From a checkpoint of a small transformer trained on Wikipedia: untied embeddings.
Each number is 128 + 32 x the weight over its row's rms, rounded and kept within 0 to 255. Layers, rows and columns count from 0. The size above them is the row's rms in percent of the matrix's.

# layer 3 attention key, 96x64, rms 0.388, rows 89-95, columns 0-63
size [135 136 138 140 144 141 144]
[[152 145  99 156 166 114 122 104 159 156  72 151 103  92 139 103  98 173  88 144 162  92 101 194 173 146  92 113 138 197 171 144 119 141  89 100 148 117 103 100 163 162 124 164 130 130 102  80 159  94 138  66 130 162  66 144 143 131  86  89 129  77 136 100]
 [103 124 139 120 122 133  70 105  94 129 193 101 234 113 125  69  71 150 133 112 111 129 125 167  73 169 171 128 117 152 125 191 155 156 131 175 169  96 165  83 136 155 127 141 137 139  63 154 130 147 142 132 137 108  99 159 135 129  80 139 136 124 114  96]
 [110  84 161 139 121  66 102 157 129 162 154 147  58 127 127  75 130 153  70 185  70 150 106 160 120 143 126 127 157  28 120 131 108 128 149  89 161 144 122  77 130 147 137 155  78 137 170 112 130 125 137 145 136  88 131 146 146 184 104 188 150 110 133 133]
 [ 88  96  29 105 119  85 105 125 136 125 107 136  83 223 157 125  96 113  83 132 121 139  96 116 100 120 120 175 126 155 104 191 124 126 103 139 176 147 108 146 114 144 133 149 114 185 139 201 138 136 164 123  93 124 128 137 158 154 125 139 158 171 184 117]
 [195 128  92 102 117 160 158 139  86 160 122  79  93 140 160 142 120 168 111  96 125 172  53 145 165 169 125 122 193 101 113 154 146  99 129 134 154  81  99 123 145 137 151 120 110 162  88 143  50 141  61 151 125 128 168 124 108  88 154 116 141 104  92  78]
 [111  98 118 150 172 168  87 152 154 167 114 161 182 151 109  98 125 124  47 135 105 176 168 119 168 127 163 100 151 116  35 122 146 103  84 172 147 130 127 153  81 132 175  80 168 151 106  91 165 111 101 126 125 150 156 122 132 119 130  78 100  99 113 163]
 [189  98 133 105 120 185 167 123 155 140 113 154  63 130 135 148  85 115 125 145  78 137 135 144 101  74 153 146 150 119 191 128 110 107 140 192 180 145 197 102 140 138 111 113 140 156  99 146 147 135 165 126 180 184 142 108 154 130  88  84  63 110 158 155]]
# layer 3 attention query, 96x64, rms 0.388, rows 90-95, columns 0-63
size [136 140 143 144 142 144]
[[102 130 141 119 117 135  70 103  97 125 193 100 236 113 126  65  74 151 132 113 115 130 124 161  73 168 172 127 124 151 128 187 154 160 131 178 169  95 164  84 136 154 123 143 140 135  65 154 130 148 143 131 138 108  98 162 134 131  77 138 138 124 114  96]
 [106  87 163 141 124  69  96 158 129 162 149 143  61 127 123  71 130 153  73 184  69 154 110 160 121 145 124 127 154  29 120 135 111 128 152  90 160 144 121  79 129 148 141 158  77 133 170 111 132 121 136 145 136  88 132 145 144 183 104 191 152 107 135 132]
 [ 90  96  28 104 114  79 106 122 130 127 109 143  83 222 159 124  95 110  88 134 122 137  94 111 101 118 121 176 131 159 100 192 126 128 106 139 176 145 109 148 114 145 132 146 114 185 136 198 140 138 164 123  95 121 130 138 160 151 126 136 158 169 184 116]
 [195 129  89 102 119 159 156 143  88 161 120  81  88 145 160 139 120 164 110  94 122 172  56 147 165 172 122 120 188 100 114 154 143  97 132 134 155  78 100 123 144 135 155 120 110 164  86 143  53 140  57 151 130 129 167 122 110  89 155 118 138 103  95  79]
 [112  98 117 150 171 166  86 151 155 165 112 161 182 151 109  98 126 126  46 138 105 176 166 118 169 125 163  99 152 118  33 123 146 103  82 166 145 127 129 151  81 136 175  77 168 154 108  87 164 112 100 126 123 149 152 125 133 119 129  78 103 100 113 159]
 [191 100 134 105 125 186 164 125 159 140 114 153  63 133 135 150  88 116 129 143  78 137 136 142  98  74 154 145 148 117 195 130 114 107 138 193 176 143 195 102 140 139 115 115 136 156  99 147 147 135 168 127 180 184 141 106 155 126  88  87  63 110 161 156]]
# layer 3 attention value, 96x64, rms 0.419, rows 64-95, columns 0-63
size [ 96  94  97  99 102  96  97  99  90  96 101  96  97  84  99  95  98  98  93  90  89  99  97 100  98  92  98 100  96  95 102  93]
[[108 176  94 120  88 151 120 112 115 128 154  90 159 126 233 130 107 170 153 110  91 140 104 113 142  51  74  99 136 120 115  81 124  95 136  80 119 125  94 105 120 164 145 138  89  67 159 149 116 138 125 115  79 156 107 154 115  94 121 105 114 185 105  75]
 [ 87 103 133 177 134 120  90 126 117 160 133 125 159 140 112 131 110 126 116 179 134 127  84  22 114 208 113  77 159 119 142  86 110 104 107 164 135 129 120 129  94  44 114 117 111 145 157 114  67 119 159  76 129 136  81  86 132 133 113 183 127 126 120 148]
 [164  69  99 141 138 145  98 187 117 118 155 148 105 124 141 115 150 163 115 155 111 107 123 183  89 174 162  88 105  90  94 139  69 114 114 126 128 136 212 174 142 158 196  69 123 126 151  82  96 130 162 134 128 123 182 157 139 135 168 128 133 189 125 118]
 [184 106  60 105 119 155 116 158 128 165 131 141  98 115 171 126 148 149 119 168 174 110 155 114 155 137 113 167 104 137  81 155 202 107 114 137  84 139 125 124 135 221 104 158 152 152 137  92 171 126 125  67 137 101  75  71 169 173 129 118 144 126 137 157]
 [136 157 108 173 176 133 155 112 138 100 130 147 119 115 155 162  83 121  94  99 105 142 185 176 179  86 161 133 167 103 158 133 132 143 130 130 123 190 161  80 146  76 121  76 141 129 126 138 154  99 145  68  78 198 116 112 164 201 123  93 161 119 105 146]
 [141 126 114 132 139 131 110 151 113 131 123 149  56  89 116 160 160 106  68 152  81 144 122 116  95 132  98 121  79 169 128 134 114  88 149  57 143 187 100 117 114 117 111 108 155 113 112 183 156 130  64  61  71 116 142 128 105 109 152 192 187 105 168 133]
 [134 107 140 129 131 121 155 163 149  92 215 110  90 146 132 123 147 140 130  88 102 179 114 126 206 139 120 154  65 141  94 126 111 179 198 101 159 151 121 146 132 110 105  78 124 107 137 130  93 160 180 134 136 114  92  47 106 121 100 166 102 138  77 128]
 [140 187 146 101 129 115 124 154 125 175  87 137 102  92 160  87  81  21 130 137 147 137 147 123 163 188 110 107 103 129  95 131  89 152  76 139 114 114 192 105 143 119 150 137 101  89  88 140 148 113  96 111 165 127 102 152  85 117 126 216 129 138 130 136]
 [157  69 192 152  95 111 137 121 101  92 119  82 171 121  77 108 148  85 159 105 147 127 119  88 164 113 121 157 124  79  92 109 145 115 171 144 125 144 164 137 189 126 161 151 146 122 141 200 114 108 107 136  59 104 132 129 111 127 168 109 190  69 159  96]
 [132 112 143 178  81 131  92 139 149 174 142 116 104  72 105 143 161 138 103  54 109 124 155 125 111 138 132  35  91  84 143 102 155 144 130 137  64 137  62 110 161 158  96 172  96 134 119 148 130 142 148  71 169 109 119 138  83 143  85  96 172 141 133 122]
 [107 132  82 119 102 111 142  93 118 138 124 126 105 167 126 134 168 137 158 130 194 111 156  95 142 141 158 151  63 126 185 145 180 140  89 143 130  50 129 161 170  74 107  86 102 102  68 115 144 174 125  76  79 102 178 129 138 139  90 143 143 160 135  87]
 [117  71 114 100 108 142 162  97 139  97 112  95 121 137 162 113  89  49 110 140  93 156 188  67 127  98 120 104  71 137 165  99 172  88 157 130 187 150 139 190 113 151 130 145 114 106 137  89 103  66 198 101 152 137 172 124 130 124 147 124 137 104 142 143]
 [112 125 147 143 155 113 108 107 123 157 127 128 176 109 168 126 137 125 129 107 141 185 117 126  74 114 162 152 126  74 100 168 165 133 163  92 144  61 108 125  87  74 148 116 218 139 102 111  92  91 151  81 127  85 104 115 104 109 145 144 116 187 210 146]
 [101 110 163 106 116 117  95 125 130 111 107 154  84 191  82 133  83 109 140 132 151 160 132 159 158 128 162 129 159 117 146 101 122  82 144 132  89  96 129 106 116 130 159 197 139  81 145  92  94 145  63 152  68 163 117  73 144 168 164 189 144 172 122  65]
 [171 140 131 176 124 152 119 183  90  97 121  96 137 151 175 164 120 103 144 155 141 126  99 148 119 125 102  95 193 186  98 202 142 147 147 168 154  47 123 142 121 131 140 139 165  75 129 152 113 104 134 115 105 176 115 145  99 119  94  74 183  78 112 156]
 [151 146  82 143 133 149 133 119  94 155 120 118 111 126  80  85 144 110 132 197 107 167 119 205 100  84 126  67  75 124 125 139 116 131 167 166 170  77 104  50  75 156 127 139  77 114 135  63 118 145 112 130  85 155 133 103 113 154 109 128  95 106 117 158]
 [124 119 142 177 185  85  99 141 132 159 146 133 102 148 180 125 133 142  98  89 130 109 109 119 157  50 116 122 163  85 128 123  92  86  68 156 150 111 102 140 159 116 101 124 103  93  98 105 152 181 157 150 145  92 135 128 138 147 165 144 112  35 206 120]
 [136 170 123 179  52 134 104  92 150 114 165 103 124 180 106 122 140 111 121 180 136  84 129 146  79  80 133 153 142 118  98  72 169 152 140 125  71 128 183 158  91 114 132 107 102  80 103 163 144 178 142 112 155 187  95 100 113 141 100 151 123 128 189 164]
 [150 163 132 103  97 138 148 202 186 144 156 112 128 109 118 134 156 121  89 130 134 162 218 152 131 120  92 169 142 152 142 119 132 138 138 150 170 131 129 151 101  85  90 140  51 186 135 117  74 115 100 150 147 130  96 169 120 140 189 139 123 171 194 105]
 [ 73 104 107 125 108 124 127 161  67 102  76 136 127  63 144  72 159 179 103 115  97 121 143 175 165 117 167 124 155 117 120 104 124 107 123 194 132 112 110 200 156 108 142 110 152 106 135 123 155 102 116 102 101 174  67 155  53 108  99 156  98 145 130 159]
 [123 129 133 105 106 183 161 135 110  95 127  98 116 104 116  84  51 113 117 154 131 121  65 139 165 180 104 129 106  78 145 170 165 117  58  91 135 106 125  71  98 105 106  54 108 132 170 154 115 101 157 135  80 124 116 131 126 108 202 107 107 115 166 128]
 [134 151  78 142 142 165 150 153 125 142 104 172  74  85 116 192 118 103 143 163 117 162 146 103 113  86 178 105 149  90 141 125 142 188 119  70 108  90 147 164 150 136 125 159 178 148 209 148 136 140 194 176 111 110 108 121 126 136 103 163 141  95 181 104]
 [ 81 117 188  95  74  70 106 118  95 122 170  91  42  88 158 174 146 121 120 106 162 121 157 119  91 134 113 101 145  87 147 171 157 143 103 103 168 125 161  97 142 130 157 119 143  75 156 119 160 129 109 167 138 106 128  77 129 141  94  70 110 157 145 178]
 [136 107 118 127 102 136  92  77 112 148 124 120 161  95  83 231 145 124 128 125  93 153 124 172 181 114  97 141  83 143 108 120 153 112  57 123 165 144 176 111 115 167 150 144 156 165 143 176  79 188 112  98 152 173 156 164 160 154 117 159 108 147 161 133]
 [111  82 121 162 117 157 122  56 128 125 114 153 135 143 125 142 174 126 120  77  85 133 164 219 133 174 145 176 169 119 166 117 141  85 126 124 155 104 121 125  76 143  52 137 117  57 183 126 136 130 140 107 177  96 117  79 115  81 139 124 136 112 130 120]
 [ 99 147 111 106 120  90 134 145 170  96 132 148 137  97 171 176 105 107 126 127 181 115 170 150 145 109 140 111 110 132 122 158 110  97 196 184 116 152 165 103  54 109 148 138 144 157 148 138 148 211 172  90 172  80 130 133  68 143 192 133 117  97 127  90]
 [169  64  96  99 124 138 119 110 211 102 110 128 146 141 126 165  97 145 128  99 187 183  85 142 122 169 126  98 161 160 148 161 146 169 119 112  83 188  96 114 112 146 115  87 109  94 110 118 117  82 137 153 110 151 173 122  78 110 112 145  90 121 192  81]
 [178 120 141  93 120 135 167 153 135 126  91 104 120 108  57 132 101 120  53 132 170 149 127 119  92  83 138 185 138 142 146 126  79 105  64 124 130 103  72 160  61 124 187 117 117  84 142 159 108 156 191 110 160 147 115 142 110 133  91  75 155 144 127 121]
 [ 93 129 112 171 137 159 129 122  50 153 202  97 148 128 102 138  82 128 153 107 142 143 124 122 105  90 119 162  71 147 149 189  73 143 117 117  80 204 175 127 101 115  83 161 126  83 124  83 162  92 139 115 141 142  96 168 116 109  86 116 112 100 127  97]
 [129 122 153  61 115 155 110 136 132 128  94 149 166 130 131 110 168 112 193 195 105  77 163 128 164  76 100 113 132  75 134 142 114 142 112 176 141 178  97 103 111  81 157 122 135 139 113 148 103 104  91 112 146 104 195  35 118  90  92 117 147 128 159 116]
 [124 138 114 122 143 108 135 157 120 157 130 138 135  78  70 131 152  84 153 121 124 174  74 169  87  92  35 138 175 153 168 115 194 145 140 177 136 111 165  98 156 150 110 101 158 112  68  87 120 154 199 121 111 128 129 105 102 108 156 116 155 158 102  96]
 [ 85 152 146 101 152 155 145 148  77  89 128 124 148 144 103 132 156 109 104 128 127  94 140 109 125 116 164  75 163 150 133 199 108 132 168  65  98 113 109  98 173 174 123 149  89 109  51 142 102 111 161  80 174 158 135  98 166 147 184 133 123 189 169 106]]
# layer 3 attention output (transposed), 96x64, rms 0.27, rows 64-95, columns 0-63
size [107 112  88  90  99 100  92  97 111 110  99  99 102 106  96 106  96 101  91  90 107 101  98  97  93  98  96 101 100  91  95  97]
[[ 81 206  95 159 145 116  84 125 119 157 138 108 176 129 162 153 107 160 126 121 163 175 143 123 122 114 118 138 147  56 115  99 116 146  83  58 112 155 150 135 173 196 118 133 110 104 139 141 110 174 130  98  92 159  99 111 179  90 142 103  58 138  94 104]
 [149 105  88 125 127 123 109  85 141 197  87  98 120 132 114 196 157 165 147 158 141 108 128  68  55 153 143 111 156  99 184 131 118 128 140 130 142 103 175 143 128  79 107 132 121  98 178 120  94 134 156  96 124 169  66 126 180 164 122 143  73  76 131 157]
 [111  44 116 125 128  92 125 155  98  62 151 138 103 123 148 143 170 159 143 145 120  58 142 128 116 144  95 135 152 100 109 158  94 144 177 111 161 157 170 151 147 171 181 154 128 140 169 102  88 138 147 154  49 146 195 117 137  98 154 100 111 172 132  90]
 [144  98 116 104 153 166 122 144 121 125 114 116  78 108 140 110 162  83 117 169 151  86 101 161 139 134 170 137 111 165  72 113 182 128 101 152 173 144 138 136 141 211 148 142 105 163 121 112 169 189 153  17 102 146 103 116 150 148 109 181 116 148 118 110]
 [127 145 155 133 122 129 132  96 134  91 185 103  66  80 180 108 144 183 123  94  88 114 186 117 122  68 179 174 155 112 156 146 120 144 144 124  71 212 135  59 167 117  95 115  93 118 155 156 168 106 152 118 138 143 112 128 118 175 155 125 140 128 119 102]
 [138 112 120  99 167 107 171 158 104 126 144 155  64 123  95 169  97 136  33 163  92 175 105 166 106 142  77 128 120 146 153 116  83 120 141  76 132 192 110  93 118 128 116  95 127 106 142 142 101 110  84  57 110 107  96 123 101  97 113 161 161 105 175 107]
 [153 144 158 167  93 160 123 177 139 128 156 146 113 132 144  80  95 212 123 112  92 127 106 160 145 134 104 121  49 173 132 150 108 127 142 129 122 145 142 179 121  87 139  51 157 118  98 135 114 182 164 114  81 144 141 123 130 119  47 156 101  86  86 133]
 [105 163 196 145 103 116  73 122 113 113 142 125 122 122 105 157 131 123 141 182 168 116 130 125 122 107  83 112 143 146 136 181  96 117  73 147  76 108 185  94 121 110 139 177 160 111 118 175 153 139 129 106  99 122  58 233 143 138 130 161 125 114 178  93]
 [145 105 139 131 164 136 114 145 122  97  70 100 125 116 105 130 124 106 178 169 139 162 113  58 147 123 152 136 114  53  94 106 139 139 158 128 129 131 149 166 174 121  67  97  62  54 115 176 106 110 108 117  42 125  90 133  95  91 141 167 103 123 121 118]
 [103 119 181 125  89 117 153 113 132 160 136 128  92 121 166 129  96  39 134  59  81 123 187 137 124 160  94  49  59 159 105 107 162 114 115 133  82 142  62 107 113 123 115 141 141 103 170 130 134 125 147 107 138 145 154 129 158  94 109 114 190 114 151 133]
 [129 169 108  93 134  66 127 117 110 151 121 130 114  77 130 129 149 171  87 121 211  93 145 100 174 128 104 141 104 145 131 133 162 171 155 126 116  26 157 117 144 100 111 137  78 119 109 103 145 147 130  73  88  57 161  83 103 121 166 134 148 121 106 102]
 [113 157 117 146 177 133 170  90 115 116 157 140 102 189 137 131  44 108  75 193 100 124 144  99 129  67  96 149  65  99 126 147 149  99 135 152 112 118 141 180 102 132 143 123 104 138 167  73 152 123 200 128 166 108 171 161 174 126 138 141 140 122 163 141]
 [108 115 164 131 131 120 126 101 131 176 171 174 139 120 196 116 142 139 138 107  99 139  84 129  89 176 161 146 162 131  99  82 169 134 104 127 154  81 127 164 123  49 111 103 120 140 165 101  87 138 175 109 169  85  97 164 102  89 102 112 139 207 179 139]
 [127 111 146  96 106 116 171 117 122 111 133 147 110 181 111 117  87 173 168 102 111 157 142 163 217 147 122 169 125 119 125 139 145  82 146 145  37  79  50 105  86  98 120 142 187 136 181 103 126 125 141 149 109 120 105 118 137 163 119 172 149 162 157 109]
 [178 149  90 169 140 147 189  95 130  80 180 152 101 144 140 124 170 128 142 127 150 151  56 155 115 104 130  66 125 184 144 136 156 140 117 111  99  83 124 128  93 152 147 138 132  88 167 139  83 121 167 124 165 175 102 185  63 101 151  92 160 130 100  94]
 [128 138  95 184 130 128 107 115  97 149 159 100 174 148  88 113 206 150 150 192 138 136 140 159  70 112  85 131 125 111 172 114 118  92 110 141 166 123  47 103 109 135  73 136 106 100 131 124 145 163 137  72  67 103 131 112  98 151 135  76  96 153  96 162]
 [101 122 115 167  98 127 110 130 107 178 139 128  85 110 161 110 103 144 122  89  77  91 117 127 152  56 131 111 166  85 137  96 118  56 126 169 147  97 131 113 136 137 128 170 111 101  66 110 113 191 118 183 122 112 125 116  98 138 160 128 126  49 209 123]
 [131 103 123 152  79 180  98 123 123  95 158  89 119 187 104 132 164 101 148 103 132  98 130 151 129 130  65 165 124 101 119 115 157 150 154  89  59 124 152 169 115 133  92 151 135 141 127 172 160 178 125  93 194 149 119  53  61 114 116 168 150 127 177 144]
 [160 205 158 121 169 168 146 143 184  95  72 105 111 126  69 124 152 159 102 116 106 119 184 161 114 156  81 174 103 140 157  93  94 170  85 133 149 150 150 154 148 147  93 154  90 181 142 148  84 126 115 126 122 107 114 141 112 133 171 110  57 159 161 127]
 [141 149 134 109 107 132 167 168  93 142 129  54 154 104 144 163 149 121  71  74 143 111 161 144 143  89 137 110 136 105 104 151  96  67 171 115 138  77 125 180 148  64 117 116 127  91 146 145 153 126  85 111 146 162  73 171  97 129 123  97  83 209 129 110]
 [136  82 157  90 109 138 188  60 140  84 145  88 147 147 119 114  68 144 135  86 132 133  62 145 179  98 107 113  97 141 174 182 176 126  68  76 196 135 127 101 150  91 130 110 165 157 148 131 145 136 142 133 108 114 143 110 156 120 143 128 169 139 183 140]
 [ 99 143  83 137  59 115 133 135 136 138  97 147  74  95 113 143 155  87 120 166  92 157 141  96  94 100 140 147 132  68 174 122 149 192 125  74 188  77  98 157 127 162 119 156 133 124 149 162 150 119 158 157 104  80  85 118 111 168  60 144 125 157 132  81]
 [117 109 131 132 143 107 129 158 131  99  87 113  82 111 135 156  95 117 131 126 106 156 138 160 141 132  87  82 187  84 129 138 165 191  84 170 117 110 163  66 124 133 194  74 102  79 122 107 169 151 141 112 126 103 103 107 106 116 130  77  36  95 102 165]
 [144 126  81 115 103 128 140 104 123 162 144  94 133  84 138 225 116 171 162 172  94 118 144 147 187 128 100 146 105 135  97  84 182 110 109 116 142 170 132 110  54 131 130 145 137 136 118 220 116 136 100 126 160 140 205 164 126 142 126 149 167 150 127 136]
 [106 121 132 103 116 125  99  89 143  89  89 107 173 121 133 125 164 110  79 102 105 124 177 217 121 150 167 185 139  81 100 139 134  79 117  93 176 128 117 134  63 121 126 104 109  38 137 124 107 132 153  91 133 109 144 136 143 119 174 177 110  67 110 139]
 [158 130 115  77 122  71 152 140 137  98 105 173 221 145 146 160 164  79 146 115 150 144 143  88 147 101 119 144 157 121 139  92  82 112 136 198 129 179 137 129 133 145 109 125 143 165 137 177 104 183 200  96 157 103 127 144 111 146 128 126  95  96 117  61]
 [168 136 129 141 170 171 126 151 135 112  48 131 139 136 161 161 139 167 121 117 186 126 130 111  87 158 153 125 215 122 167 157 170 143 145 126 116 127  45 105 127 163 114 124  95  97  73 154 157 124 138 120 116  79 188 138 162 104 108 171  89 121 168 105]
 [157 121 126  89 102 137 112 140 149 165 110 119  95 128 117 115  80 110  77 161 246 133 169 112 101 105 139 213 130 131 135 104  96 146  99 126 159 154  97 101  61 124 163 133  67  94 135 153 117 154 148 156 139 164 129 118  76 114 115 103  87 159 131 112]
 [ 86 151  88 134 137 175 186 144 103 139 192  76 189 122 123 122  77 119 176  97 130 154 136 133  99 147 141 144  80 139 106 176 113 198 141 121 109 164 146 102 123 110 133 187 169  88  95  63 148  99 157 106 141 107 133 151 101 130  68 114 136  93 152 113]
 [ 90 157 145  66 117 139 156 115 124 108 128 119 152 134 130  90 187 116 159 181 103  81 163  92 146  88 133 100 116 114 166  89 179 139  97 132 115 133  98 120 105  51 189  82 146 116 112  90 100 136  55  83 152 146 162 103 129  76 102 127 133 114 161  91]
 [116 167 156  88 157 118 100 150 135 161 131  97 105 113  87 128 162 101 153 132  95 156  66 139  85 128  36 151 135 138 141 188 187  79 153 165 151 124 121  91 171 121 108  99 128 137 108 125  80 104 205 154 153 163 138  92 102 108 150 134 148 143 102  77]
 [ 73 163 118 157 117  84 129 132 138 144 105 134 130 167 106 121 111 121 128 192 119 101 158 158 163 160 163  75 165 147 158  94 144 152 152  76 115 148 156 108 201 126 124 122  61  83  64 141 103  90 173  81 115 136 141 118 122 175 157 121 108 194 163 145]]
# layer 3 MLP up, 192x64, rms 0.272, rows 0-13, columns 0-63
size [ 97  95  63 114  95  73  96 123  70  78  76 103 106  67]
[[157 124 146 147 135 127  93 130 154 121 145 104 154  91 158 164 122 108 110 125 100 124 116  83 149 169  91  94 188 159 181 160  87 150 123 127 114 141 127 172 119 125  90 165 104 128 131  45 124 154  72  65 100  96 118 125  41 179  98 123 111 140  68 112]
 [141 153 145  81 107 166  76 106 116 181  84  73 172 166 147 135 119 156 181 155  98  88 123 101 133 114 149 151 169 207 184 166  94 116  89 102 134 106 168 153 108 134  90 124  97 134 148 106 135 108  95 104 152 127 183  77  69 148 125 113  95 150 129 131]
 [120 121 126 190 150  82 171 105 135 130  78 111  66 181  99 111 115 151 163 159 136 144 168  44 108  91 116 122  85 124 102 105  60 162 133 167 134  91 131 169  84 165 138 133 103 136 136 139 113  95 102 176 158 128 163 108  87 148 133 128 157  67 101 137]
 [149 119 158 126 189  94 101 104  89 123  95 136 136  92  54  91 210 107 141 151 131 142 161  99 150 152 124 144 138 114 168 148 108 135 153  41 158 100 104 152 104 179 157  91 120 114  90 122 149 117 132 122 165 216 133 145 109 127  92 151 119  82 150 137]
 [103 154 155 166 178 105 159 159 187 167 117  81 105 152  86 103 126  83 158 123 123  84  91 127 170 140 112 164 186 108 128 130 102 155 118 102 134 107  81 106 105 116 115  78  75 133 179 138 125 160 131 113  98  62 157 206 126 125 109 151  91  85 123  98]
 [ 82 177 138  85 106 158 115  59 146 111 142 105 160 138 150  67 116 131 127 135 158 148 111 136  66  57  87 137 161 134  94 128 115 118 102 151 117 159 114  96 160  90 149  50 102  86 155 121 125 151 139  81  93  82  92  78  90 134 104 138 164  85 127 143]
 [ 94 112 127 129 179 166 125  95 141 161  98  85 132 129 115 173 112 117  73 165  97  28  85 122 116  69 141 144 113 102 142  99  96 166 147 108 111  93 108 179 182 163 108 113 131 148 160 129 100 148 147 113 115 143 133  62 120  71  91  95 110 164 143 154]
 [131 146  89 190 157 139  68 153 171 122 125 156 134  96 176 179 152  85  95 124 147 138 133 103 116  70 131 132  72 156 108 141 116 165 120 168 131 148 126 179 162 124 123  91 159  51 127 154 121 107 107 134 134 127 114  58 152 138 209 156 118 178 140 145]
 [137 140  17 110 159  87 128 121 153 125 126 105 111  92 105 114 100 100  95 116 126 107 123 125 133  69  96  94 127  91 164 109 103 106 121  99 146 152 190 119 139 181 110 130 171 148 121 150  83 119 120 124 123 176  99 188  75 165  76 191 116  91 155 123]
 [ 72 146  68 141 195 125  79 117 117  70  34 134 148 111  93 131 102 143 114 113  77 126 128  81 139  99 154 164 121 156 121 122 158 136 141 135 135 105  94 120 172  79 140 171 105 115 168 143 125 150 139 114 116 196 139 182  78 118 112 108 121 161 113 171]
 [141  72 158 116  77 103 177 126 137 127 151  99 121 124 140 157 120 161 141 150  98  81 146 120 125 101 140 149 107  90 155 162 115 226 112  88 188 126  89  91 174 121  66  89 102 133 141 130 104 180 162 130  88 134 121 162  57 149 166 129 130 110 163 117]
 [173 151 131 167  98 107 107 135 114 128  79  85 180 121 149 145  85 176 144 190 107  87 118 100 182 179  94 116 114 110 130 157  87  86  98 119 129  94 105  98 206 164 151 139 146  90 163 122  80 113 124  98 174 141 140  90  67 150 107 151 103 158 142 132]
 [107 108 122 117  56  95 124 136 184 134  63 144 151 189 160 139 121 155 167 114 108 129 137 131  71  80  81 103 121 167  75 157 122 170 203 107 167 154 140 127  96 149 156 121  49 142 131 150 149 121  92 123 116 125  76 160 164 144 101 133 149 102 132 117]
 [156 137 127  87 174 126 109 103 127 113  76 108  99 119 134 144 150  94 150 106 155 129 120  92 112 124  91  88 110 150 148  38 148 121 143 147 123 110 184  83 145 156 146 162 136 109  93 164  36 106 111 159 121 118 121  89  62 133 197 122 171 157 144  82]]
# layer 3 MLP down (transposed), 192x64, rms 0.147, rows 0-13, columns 0-63
size [ 91  80  95 106  92  80  83 109  67 133  81  90 114  84]
[[115 154 134 125 147 151 151 112 164 125 134 141 160 100 141 135 106 128 140 178 130 107 141 101  93 102  75 135  70 104 175  93 132  93 147 155 164 124 140 136 147  59 121 207 168 134  35 133  67 147 119 101  92 106 157 166  87 108  76 112  96 164 135  98]
 [107 138 154 136 158 195  68 140 201 137 187 160  82 152 108  88 109 103  77 121 123 137 110 143 108 110  95 113 108 147 131 134 186 178  97 184 117 112 173  97  92  96 163  79  88 118 158 143  90  86 151 151 164 154 165 108 128 109  81 112 131 151 119 129]
 [103 105 109 144 170 161  51 144 165 112 131 120 102 158 160 110  89 130  98 109 100 163 106 151 186  96 133  68  84 136  87 137 148  96 127 131  68  96 105  70  87 107 144 123  86 165 119 127 153  96 149 163 184 132 167 159 138  98 146 165 197 107 131 136]
 [157 122 140 153 172 223 103  97 124 112 147 159  91 179 112  37 127 130 123 100  60  89 120 114 152 144 145 104 101  57 195 146 163  85 129 135  82 148 121 109 140 118 133 129 125 150 118  98 106 158 144 147 112 104 140  96 142  93 151 147 102 140 166  91]
 [150  88 115 112 141 178 138 134 169  90  87 143 124 123 138 163  78 201 146  95 131 140 159  79 106  40 130 173 105 125 105 157 158  59 150 141  96 147 102 111  75 140 133 164 141 130 124 108 116 197 145 148 208 124 149 135 107 164 113 127 136 130 154 121]
 [ 69 123 117 159 178 159  54 114 139 118 203 130 121 160 121 106 104  89 126  66 128  78 107 153 143  70  98 104  96 195 137 137 167  87 112 104  91 149  90 134  79  69 146 127 110 162 145 115 137  96 157 160 110 137 151 154 143 130  99 128 170 109 115 103]
 [ 94 120 146 182 170 198 102 118 131  96 190 131 149 185  95 126  94  64 125 123  64 119 107 179 119 100 107 107  99 135 103 160 134  81 116 116 130 105 137 154 120 137 135 131 111 179 118 142 124 134 150 167 198 176 142 126 109 116 110 117 163 139 166  45]
 [147 110 179 106  82 153 128 191 167  86 124 140  84 182 166 144  87  80 146  96 123  92 116 120 165 141 154 103 167 116 138 137 141 161  87 109 113 171 134 144 142 173 130 148 173 156 151 141 149 144 208 181 136 177 103 133  99 109  62 123 175  98 135 140]
 [ 67 122 119 119 148 179 114 180 131  97 128 122 131 173 165 127 117 126 149  80 128  82 124 103 140  66 123 105  96 147 149 203 140  51 168  91 119 137 110 143  65  87 121 159 103 146 113 200 103 116 190 142 126  92 129 125 118  72 128 139 125 148 102 109]
 [ 96  87  95 112 170 205 133 108 119  82 127 151 104 120 126 129 131 103 170  99  82  83 135 135 101  84 175 121  81 207 115 152 102  85 166 155 124  79  72 115 113 125 160 122 118 119 145 145 127 165 173 169 154 176 106 147 137 139 142 111 175 160 182 146]
 [ 68  80  86 126 157 152  99 141 158 103 174 166 116 165 161 122  91 107 114 126  73  76 104 164 156 167 145 121  61 150 101 195 154 127 129 148  99 119 112  52  93 118 171 130  87 155 128 137 120  71 169 115 103 118  89 115  94 114 118 121 148 142 124  84]
 [111 120 150  81 116 118 120 186 131 141 190  84  97 141 129 114 109 151 120 139 171 136 103 150 169  89 165 100 109 102 115 131 178 144 149  66 124 100 132 154 163  66 135 171  87  90 104 132  56 195 110 119 203 121 112 117 143 151 112  83 149 138  92 100]
 [ 95 119 155 188 145 152 163 152 137 116 163 118  98 154 159 117 110 173 142  87  74  81 126 143 110 134 135 121 112 118 149 154  75 148 131 153 118 136  75 157 141  85 146 156 220 203 112 138 112 100 184 167 101 144 127 182 101 148  90 154 170 168 129 120]
 [ 83 142 132 124 147 161 116 145 142 105 153  80  81 151 180 163 134 166 141  58  66  94  93 160 147  96  95 101 101 145 149 123 116 102  88 128 123  93  92 167 105  46 123 155 113 181 140 171 108 130 136 116 171 119 189 107 129 100  82 115 163 172 144 138]]